config = dict(
    norm='layernorm',
    qk_norm=True,
    init_std_o=0.00272,
    learning_rate=0.00796,
    final_lr_fraction=0.0,
    doc_mask=True,
    train_tokens=121200000,
)
Each number is 200 + 30 x the weight over its row's rms, rounded and kept within 0 to 999. Layers, rows and columns count from 0. The size before them is the row's rms in percent of the matrix's.

# layer 13 MLP down (transposed), 448x128, rms 0.226, rows 431-447, columns 0-127
115,206,228,209,224,198,226,182,212,141,211,178,227,205,213,205,199,202,176,166,154,196,175,156,228,207,173,160,248,214,235,221,188,176,140,195,177,252,164,216,180,222,247,210,191,215,216,211,222,171,243,176,159,200,256,209,230,182,251,205,146,182,186,208,221,135,180,216,202,203,205,174,224,199,220,155,212,169,162,223,215,216,191,157,161,186,182,181,182,221,184,309,217,130,247,213,163,201,189,209,174,203,215,131,196,173,182,188,144,193,198,252,134,167,235,159,195,203,194,177,196,166,193,208,224,211,206,247,212
100,230,137,254,195,183,232,167,215,177,209,141,234,225,201,191,242,164,182,265,160,176,170,172,188,205,188,220,195,167,231,160,201,207,237,268,147,212,191,235,203,226,217,177,214,140,162,237,166,202,212,166,238,143,243,225,267,160,186,155,169,210,243,233,207,198,184,208,241,193,192,186,179,216,219,211,200,183,234,212,223,198,196,234,195,166,234,164,182,217,220,220,210,174,196,200,187,201,198,196,186,183,177,197,230,200,218,179,274,205,261,169,194,217,224,191,251,228,161,228,209,138,194,160,175,211,220,211,143
080,138,226,220,237,199,202,270,229,165,127,184,199,201,192,229,239,195,244,182,157,229,121,256,170,226,247,198,199,226,254,214,204,208,231,197,239,186,201,225,190,216,209,178,221,187,168,205,178,218,201,228,155,217,214,170,248,195,205,148,175,157,188,183,215,225,190,184,245,196,181,194,210,236,187,227,227,200,187,173,250,211,239,147,202,225,171,181,197,196,191,183,209,204,203,214,259,170,232,182,171,265,239,196,165,235,172,178,187,240,219,182,199,141,286,206,240,205,184,183,184,176,198,181,198,222,223,155,210
113,188,225,220,204,232,174,287,163,194,206,219,183,149,191,230,200,181,156,166,245,209,203,217,250,188,248,216,215,235,192,172,187,185,221,160,179,215,241,145,152,189,242,181,218,194,202,202,150,159,160,203,124,194,171,212,159,229,218,192,154,196,226,221,260,211,235,229,282,230,192,189,198,166,199,217,151,217,174,134,193,197,154,193,204,241,154,197,195,186,228,226,224,227,192,281,218,191,189,245,191,210,201,189,211,221,187,205,245,231,186,174,204,197,187,188,212,143,209,201,185,198,183,180,191,224,179,208,250
102,193,222,248,207,214,146,163,200,229,186,208,170,187,193,206,182,210,173,255,182,245,113,217,187,231,221,184,215,242,163,177,197,179,224,185,214,200,197,179,186,169,182,214,157,243,160,193,191,171,182,224,206,235,139,180,197,191,201,226,200,207,181,178,175,180,190,163,188,209,205,132,146,207,128,251,238,211,195,185,195,215,227,184,191,164,175,189,188,145,173,249,189,234,254,154,205,206,243,192,157,180,164,145,185,179,233,233,179,196,250,170,282,252,215,261,189,214,188,227,181,211,212,191,186,170,196,175,198
092,169,208,228,223,217,232,167,195,195,219,229,189,250,185,221,168,196,205,193,230,193,199,224,140,213,230,164,232,205,203,194,232,168,209,165,207,204,206,218,143,222,188,206,218,213,101,175,116,207,287,218,238,191,211,241,242,227,218,209,208,191,160,150,265,179,198,205,202,249,184,246,183,238,134,201,198,172,136,190,238,220,227,166,162,211,211,172,205,229,211,216,207,193,195,189,214,153,204,161,164,220,192,209,188,193,257,214,167,219,231,185,221,242,189,198,193,213,195,190,208,231,145,174,216,213,151,191,164
106,173,209,206,247,207,207,252,167,168,216,249,173,218,187,207,148,197,178,186,211,227,231,136,195,224,240,231,206,169,179,236,172,193,195,166,242,194,175,259,180,203,149,169,184,229,213,160,273,178,161,132,190,188,193,222,196,200,191,201,200,213,218,189,187,248,186,204,200,192,186,187,232,169,257,241,196,206,246,248,228,224,194,189,183,181,129,246,263,132,210,184,250,216,164,188,211,162,219,210,200,228,227,205,230,181,222,187,193,200,171,204,226,220,227,248,204,254,214,252,183,158,173,204,214,174,194,230,244
096,159,168,215,227,226,173,270,222,130,192,169,190,192,187,186,190,204,249,189,175,193,176,209,190,240,237,238,201,177,193,240,90,216,215,154,208,180,220,170,241,145,219,167,190,147,203,258,194,170,211,218,188,204,157,151,205,167,213,222,208,240,190,162,250,205,207,180,219,220,213,210,175,189,150,204,203,211,107,177,208,174,220,236,199,248,259,188,151,202,221,211,221,220,185,205,193,174,191,176,230,218,229,216,186,169,211,221,253,216,187,243,181,180,220,223,218,210,169,182,228,163,229,218,228,219,188,198,178
085,138,216,181,219,172,166,231,209,201,221,229,146,193,163,192,159,186,220,195,189,186,173,221,215,205,248,173,229,175,160,216,208,128,215,177,190,191,292,205,171,223,191,138,206,209,181,195,217,242,198,198,198,168,197,190,190,185,155,171,231,148,257,210,186,181,155,191,248,174,185,225,161,206,205,161,217,227,240,270,231,249,191,210,171,179,170,211,207,228,214,204,163,228,144,251,210,166,173,197,153,181,171,192,200,216,227,152,153,135,190,197,167,175,183,194,200,183,156,224,169,252,213,216,213,202,219,182,182
098,236,195,254,185,173,190,213,189,283,199,238,203,205,190,225,197,208,166,239,203,215,223,150,234,199,242,160,177,176,194,204,188,202,205,218,171,214,136,226,195,207,209,230,189,218,87,204,206,205,193,255,206,241,176,224,222,253,202,216,223,264,211,157,221,216,202,198,197,259,195,165,195,260,197,192,203,213,220,180,251,165,170,246,199,261,204,230,229,154,152,193,221,249,207,201,186,220,224,192,218,234,225,236,188,191,222,177,201,171,185,180,200,197,167,196,205,160,178,182,157,189,143,211,166,240,179,217,253
091,153,251,238,232,249,196,233,195,296,239,206,239,213,198,236,193,213,164,230,233,175,194,145,185,168,224,208,156,171,175,171,202,171,188,199,175,242,222,226,175,168,201,272,163,155,165,203,161,208,204,241,252,192,184,215,184,232,222,155,195,208,208,175,172,198,181,191,202,199,155,208,244,244,175,141,257,213,210,205,231,200,217,262,193,182,201,152,210,240,179,182,221,194,197,171,210,186,199,165,188,191,204,172,187,257,221,229,184,197,230,187,208,165,227,180,240,179,164,157,175,175,181,174,172,140,207,198,229
088,189,164,190,206,184,136,180,219,156,225,247,170,153,188,176,206,206,216,191,179,134,233,192,249,153,205,229,201,193,235,200,237,218,198,210,214,240,226,226,131,238,213,175,215,180,169,199,218,217,180,235,157,157,200,153,197,252,191,175,262,151,173,200,175,134,172,213,185,164,210,223,199,233,216,139,221,202,182,207,200,213,205,221,204,188,208,161,192,219,133,188,237,186,172,235,191,177,181,224,204,131,189,208,181,202,222,150,238,189,255,194,174,192,152,235,149,191,185,199,221,200,237,154,182,168,183,199,149
099,155,180,199,204,212,162,193,206,230,218,184,227,188,178,253,181,185,192,219,233,173,178,228,188,223,236,186,205,227,177,168,227,209,176,178,200,163,246,209,208,172,153,254,221,217,168,212,196,196,192,212,193,202,243,246,138,172,186,189,245,179,186,223,193,185,167,229,261,183,191,148,133,169,249,249,182,222,166,198,211,210,210,229,222,183,159,157,272,218,211,148,167,216,191,166,247,208,197,204,186,158,206,196,250,190,138,168,259,203,166,175,170,239,174,173,136,186,216,243,216,166,175,148,199,230,195,174,212
111,206,165,211,178,215,222,196,189,186,219,225,248,225,183,248,215,175,228,198,194,191,154,168,195,229,115,189,183,237,230,194,188,249,216,183,248,181,237,148,135,204,265,230,228,205,249,200,222,202,183,201,258,214,217,200,254,201,241,217,173,173,234,203,216,203,166,243,234,241,178,211,153,138,254,208,216,216,234,215,182,165,187,186,187,170,203,214,234,194,216,227,196,225,231,224,163,195,193,202,154,198,156,191,202,171,204,216,122,233,173,227,214,180,218,142,201,239,211,238,154,162,215,171,175,198,237,226,224
098,130,223,153,205,219,260,189,188,138,129,164,211,244,192,241,193,226,208,205,237,225,198,209,194,202,217,231,173,165,177,271,199,168,162,219,205,193,222,200,190,213,160,209,194,197,145,179,160,204,201,186,168,176,243,220,220,247,191,191,135,225,171,160,218,203,185,227,184,219,201,182,178,257,189,180,245,198,216,177,222,227,173,262,228,173,199,177,189,164,178,160,207,195,232,222,207,186,206,171,230,198,193,174,197,242,206,141,176,161,224,200,219,186,154,223,220,203,205,211,234,181,218,181,165,263,169,126,250
105,226,201,207,236,169,195,184,175,220,159,205,193,245,202,156,170,240,240,236,203,183,178,166,206,240,221,148,178,202,199,173,192,189,208,222,273,189,172,232,173,237,152,231,195,206,227,213,194,168,241,255,180,131,202,192,185,238,235,227,222,163,145,184,150,158,210,210,176,228,172,282,236,204,171,178,254,224,204,211,171,190,144,228,204,181,209,193,173,211,233,194,191,160,215,200,236,221,209,172,234,164,192,190,181,225,145,165,161,215,173,194,195,152,148,165,205,207,212,210,230,173,174,230,186,237,138,205,172
103,216,210,186,266,194,195,245,178,219,208,140,184,233,208,224,149,189,216,172,245,245,177,254,154,231,237,216,175,197,194,220,233,174,215,175,208,234,220,203,243,204,131,137,213,232,185,183,200,207,211,211,217,172,182,224,241,205,196,251,211,218,177,174,243,237,177,182,248,183,227,236,178,241,176,242,242,161,198,214,242,262,228,260,227,191,200,162,217,195,186,176,179,188,161,181,241,144,193,215,223,224,281,203,219,235,204,194,243,136,213,175,230,212,207,233,206,208,179,248,203,219,193,183,193,196,192,204,216
# layer 13 MLP up, 448x128, rms 0.207, rows 432-447, columns 0-127
092,168,206,193,202,148,253,168,205,166,216,172,169,163,183,213,204,206,184,177,201,196,175,188,181,158,206,196,199,221,224,124,134,242,208,179,228,214,178,255,233,150,183,185,262,161,189,249,197,232,231,211,204,160,221,203,206,223,169,148,251,179,232,218,210,218,160,233,226,119,185,230,197,203,195,229,253,198,197,168,234,187,221,228,178,225,229,188,222,181,239,161,192,165,163,193,217,183,174,158,214,266,202,198,251,193,206,217,235,233,194,215,198,177,181,188,238,231,125,210,221,202,175,218,190,240,257,212,198
095,190,196,198,211,183,185,199,191,156,257,222,173,194,214,174,168,181,209,260,245,183,214,210,221,169,188,213,204,176,205,250,251,184,184,188,211,219,268,214,142,193,178,205,211,237,177,127,165,222,181,200,170,162,203,187,215,211,192,183,208,208,222,168,183,167,191,231,187,224,188,234,201,194,208,184,189,200,185,202,139,147,194,242,274,234,204,180,167,179,181,283,244,197,207,188,172,185,157,222,209,261,217,188,184,202,218,233,161,271,212,167,142,220,159,263,194,225,170,231,208,229,182,271,182,195,202,194,173
107,187,244,195,192,193,191,171,204,216,160,197,199,144,183,170,225,254,217,196,262,253,205,232,218,194,163,90,218,192,217,274,194,189,227,174,229,202,252,187,212,206,156,186,183,210,168,193,158,247,201,198,244,131,250,204,217,229,187,228,222,206,204,164,195,219,167,170,160,146,234,232,211,194,207,216,156,190,263,252,209,178,205,214,252,213,162,193,196,180,165,211,232,166,239,198,156,205,181,209,216,218,160,207,229,194,211,196,172,177,211,182,203,169,262,198,197,219,164,184,191,241,186,183,192,194,210,174,159
097,191,245,238,169,177,202,214,194,199,195,198,215,175,210,186,224,169,200,194,215,174,231,219,224,238,176,195,151,170,218,229,127,238,195,192,177,168,172,164,219,207,202,199,247,212,158,130,206,181,215,174,206,189,248,204,208,185,211,208,194,135,164,193,203,214,136,232,211,211,223,200,215,193,210,258,235,165,243,182,162,174,222,203,168,203,182,213,188,245,211,250,203,193,200,199,231,161,224,145,234,195,211,210,213,186,230,270,230,189,215,211,171,172,220,146,203,171,243,141,154,269,193,207,220,231,150,283,175
087,233,173,205,199,225,239,229,165,200,162,184,255,162,211,211,185,234,251,189,182,256,212,209,264,165,153,246,150,205,209,210,175,224,200,190,210,157,184,248,239,193,192,205,165,210,237,223,231,174,212,238,186,199,192,253,198,228,232,186,202,233,204,203,167,271,198,209,195,176,211,268,185,175,190,148,159,242,199,253,163,183,279,202,227,183,196,203,194,170,180,163,147,178,224,208,242,199,183,194,162,223,220,209,247,171,182,206,148,216,178,233,230,204,174,218,182,227,218,268,168,189,190,212,189,256,194,211,203
105,190,208,190,237,189,212,196,191,198,190,206,218,177,202,190,179,234,232,207,143,195,182,199,229,233,187,178,197,241,214,213,209,202,178,218,242,164,177,216,219,164,234,202,259,207,164,210,154,216,169,162,175,198,282,175,250,196,224,229,215,209,237,182,218,145,177,143,227,134,178,203,172,232,181,186,200,218,238,262,180,178,197,176,230,187,159,189,163,127,220,177,155,186,223,239,138,171,177,177,199,202,240,225,215,177,157,194,180,239,163,169,201,212,237,181,172,200,282,129,216,239,189,191,195,179,232,211,214
094,220,213,199,180,231,209,229,164,148,143,249,225,217,155,192,211,211,139,234,151,207,243,199,198,205,192,230,218,127,220,146,173,238,182,189,135,175,186,192,170,210,180,243,212,203,218,218,167,202,172,143,154,185,193,193,223,254,192,205,170,224,222,248,259,188,176,217,240,166,184,183,227,167,174,196,157,190,226,225,175,169,133,208,229,235,166,209,204,180,222,228,205,197,182,204,262,193,196,159,222,225,193,276,205,177,215,205,192,171,154,209,239,191,192,151,180,196,200,173,181,195,200,166,226,216,138,206,195
087,206,250,261,194,236,208,186,135,162,187,174,240,211,229,214,158,196,174,217,187,168,208,191,232,238,178,229,155,264,237,169,213,226,205,198,183,195,161,228,195,189,206,276,229,207,208,191,192,238,206,149,181,197,215,199,192,220,220,208,175,181,150,196,149,187,232,195,190,151,188,227,213,125,188,221,194,176,180,184,231,209,178,160,276,153,250,165,167,199,204,165,202,197,194,193,251,219,253,236,211,209,176,160,161,193,173,248,234,239,211,169,200,235,224,196,276,191,202,192,209,214,180,235,183,193,213,246,206
093,140,201,170,177,196,159,211,209,255,221,173,227,182,193,234,190,213,210,219,159,173,247,243,202,221,174,209,215,189,210,226,115,190,172,256,241,186,199,202,202,195,178,233,177,187,155,198,238,190,195,180,164,138,186,186,160,213,275,189,183,157,183,212,129,242,201,167,230,193,224,222,217,157,155,189,228,217,228,136,211,244,170,229,166,190,209,234,170,172,258,209,237,214,187,171,243,166,213,176,155,208,186,212,231,168,175,218,158,233,216,217,228,223,156,168,239,211,185,208,239,189,223,199,202,174,204,164,177
090,150,210,192,159,173,196,195,202,213,130,236,176,189,214,185,168,188,163,224,248,208,232,222,172,196,221,158,177,204,218,170,190,245,231,114,214,181,167,204,223,227,203,161,165,194,216,190,158,161,181,226,178,194,201,219,186,203,272,206,232,225,167,209,268,176,197,135,197,220,197,222,187,197,204,211,226,206,188,157,193,242,255,212,161,251,161,259,164,209,214,234,211,235,222,198,210,192,198,238,143,212,222,184,216,227,214,271,221,183,169,176,209,156,187,138,187,219,231,181,206,199,170,251,233,163,227,191,201
095,169,186,164,221,245,161,193,211,182,209,192,241,202,192,204,221,199,162,225,201,214,254,200,213,141,171,241,159,169,227,230,193,173,191,159,171,188,187,202,177,232,159,230,167,216,234,201,215,179,253,222,251,197,249,208,266,191,214,193,160,252,172,184,173,218,195,197,192,211,243,179,204,217,215,199,223,213,203,232,194,162,270,164,150,237,170,159,200,181,206,206,171,267,212,164,205,208,130,178,202,170,197,241,228,235,195,152,193,236,204,215,142,196,265,130,211,192,187,211,199,223,239,219,225,206,252,177,225
099,232,259,226,209,190,209,227,212,262,149,185,150,192,174,133,238,230,209,189,196,182,162,162,230,184,213,203,183,180,198,176,180,198,205,210,251,190,165,194,199,213,168,231,208,194,164,134,229,190,205,190,258,172,189,218,238,235,203,217,230,208,163,211,202,190,177,217,98,180,197,199,242,243,190,185,168,159,215,164,175,208,152,221,262,250,158,213,222,187,142,227,207,192,211,179,182,136,206,215,203,220,157,200,231,238,239,217,209,245,181,220,152,194,190,185,184,204,171,141,184,227,216,182,167,191,184,220,171
115,174,220,161,227,200,214,241,178,167,215,269,194,219,205,204,197,217,217,239,200,201,182,222,163,201,210,234,159,230,210,219,173,200,143,191,176,227,197,249,224,262,237,220,210,176,181,213,193,233,145,250,238,135,185,175,219,158,173,168,178,159,211,179,234,220,207,233,231,220,188,180,244,241,209,158,146,171,208,187,203,194,210,148,173,188,217,223,177,228,252,146,171,235,194,256,173,233,171,268,220,185,201,212,193,193,153,230,156,186,162,174,185,185,194,211,214,182,252,172,160,187,229,229,194,154,183,200,253
100,237,184,229,188,191,199,192,202,191,214,263,184,198,173,227,207,206,171,210,214,171,243,207,201,168,206,221,176,222,192,227,163,254,159,185,145,199,162,253,193,202,213,216,213,194,168,220,223,197,173,182,177,216,112,193,229,203,198,202,198,216,236,179,142,214,185,236,211,199,181,208,192,152,234,216,189,184,190,175,216,178,228,193,172,164,238,196,217,206,213,188,208,189,265,162,168,170,166,148,164,240,210,202,190,171,201,272,173,247,247,196,220,240,266,147,181,132,175,114,219,224,232,196,202,150,197,231,173
093,215,223,175,222,206,176,168,170,179,192,186,214,156,264,171,227,198,191,269,175,163,259,226,187,258,232,233,221,184,167,230,187,193,251,227,274,145,256,234,264,203,192,180,173,201,199,186,177,210,186,247,162,161,180,192,210,167,175,165,195,237,180,191,235,201,205,251,215,202,200,188,219,234,169,170,224,165,182,186,195,192,183,226,220,202,176,212,205,226,150,236,215,179,219,204,243,171,249,209,245,161,265,214,190,237,163,169,192,167,224,146,146,230,203,175,187,213,190,201,147,169,220,213,178,208,202,200,170
094,157,173,232,187,204,176,239,205,204,191,227,229,190,192,235,150,171,220,253,262,200,150,236,247,235,216,174,214,178,223,169,197,181,254,137,205,190,225,238,188,178,222,219,215,198,233,165,218,214,133,242,189,176,192,209,187,222,198,183,248,155,216,201,193,146,174,140,202,201,208,214,185,243,171,211,224,192,210,257,196,183,195,212,114,248,199,193,181,194,185,229,225,186,254,200,136,228,242,228,226,201,223,174,192,204,227,212,218,242,165,255,175,222,178,195,168,222,138,242,182,201,218,211,168,181,166,187,193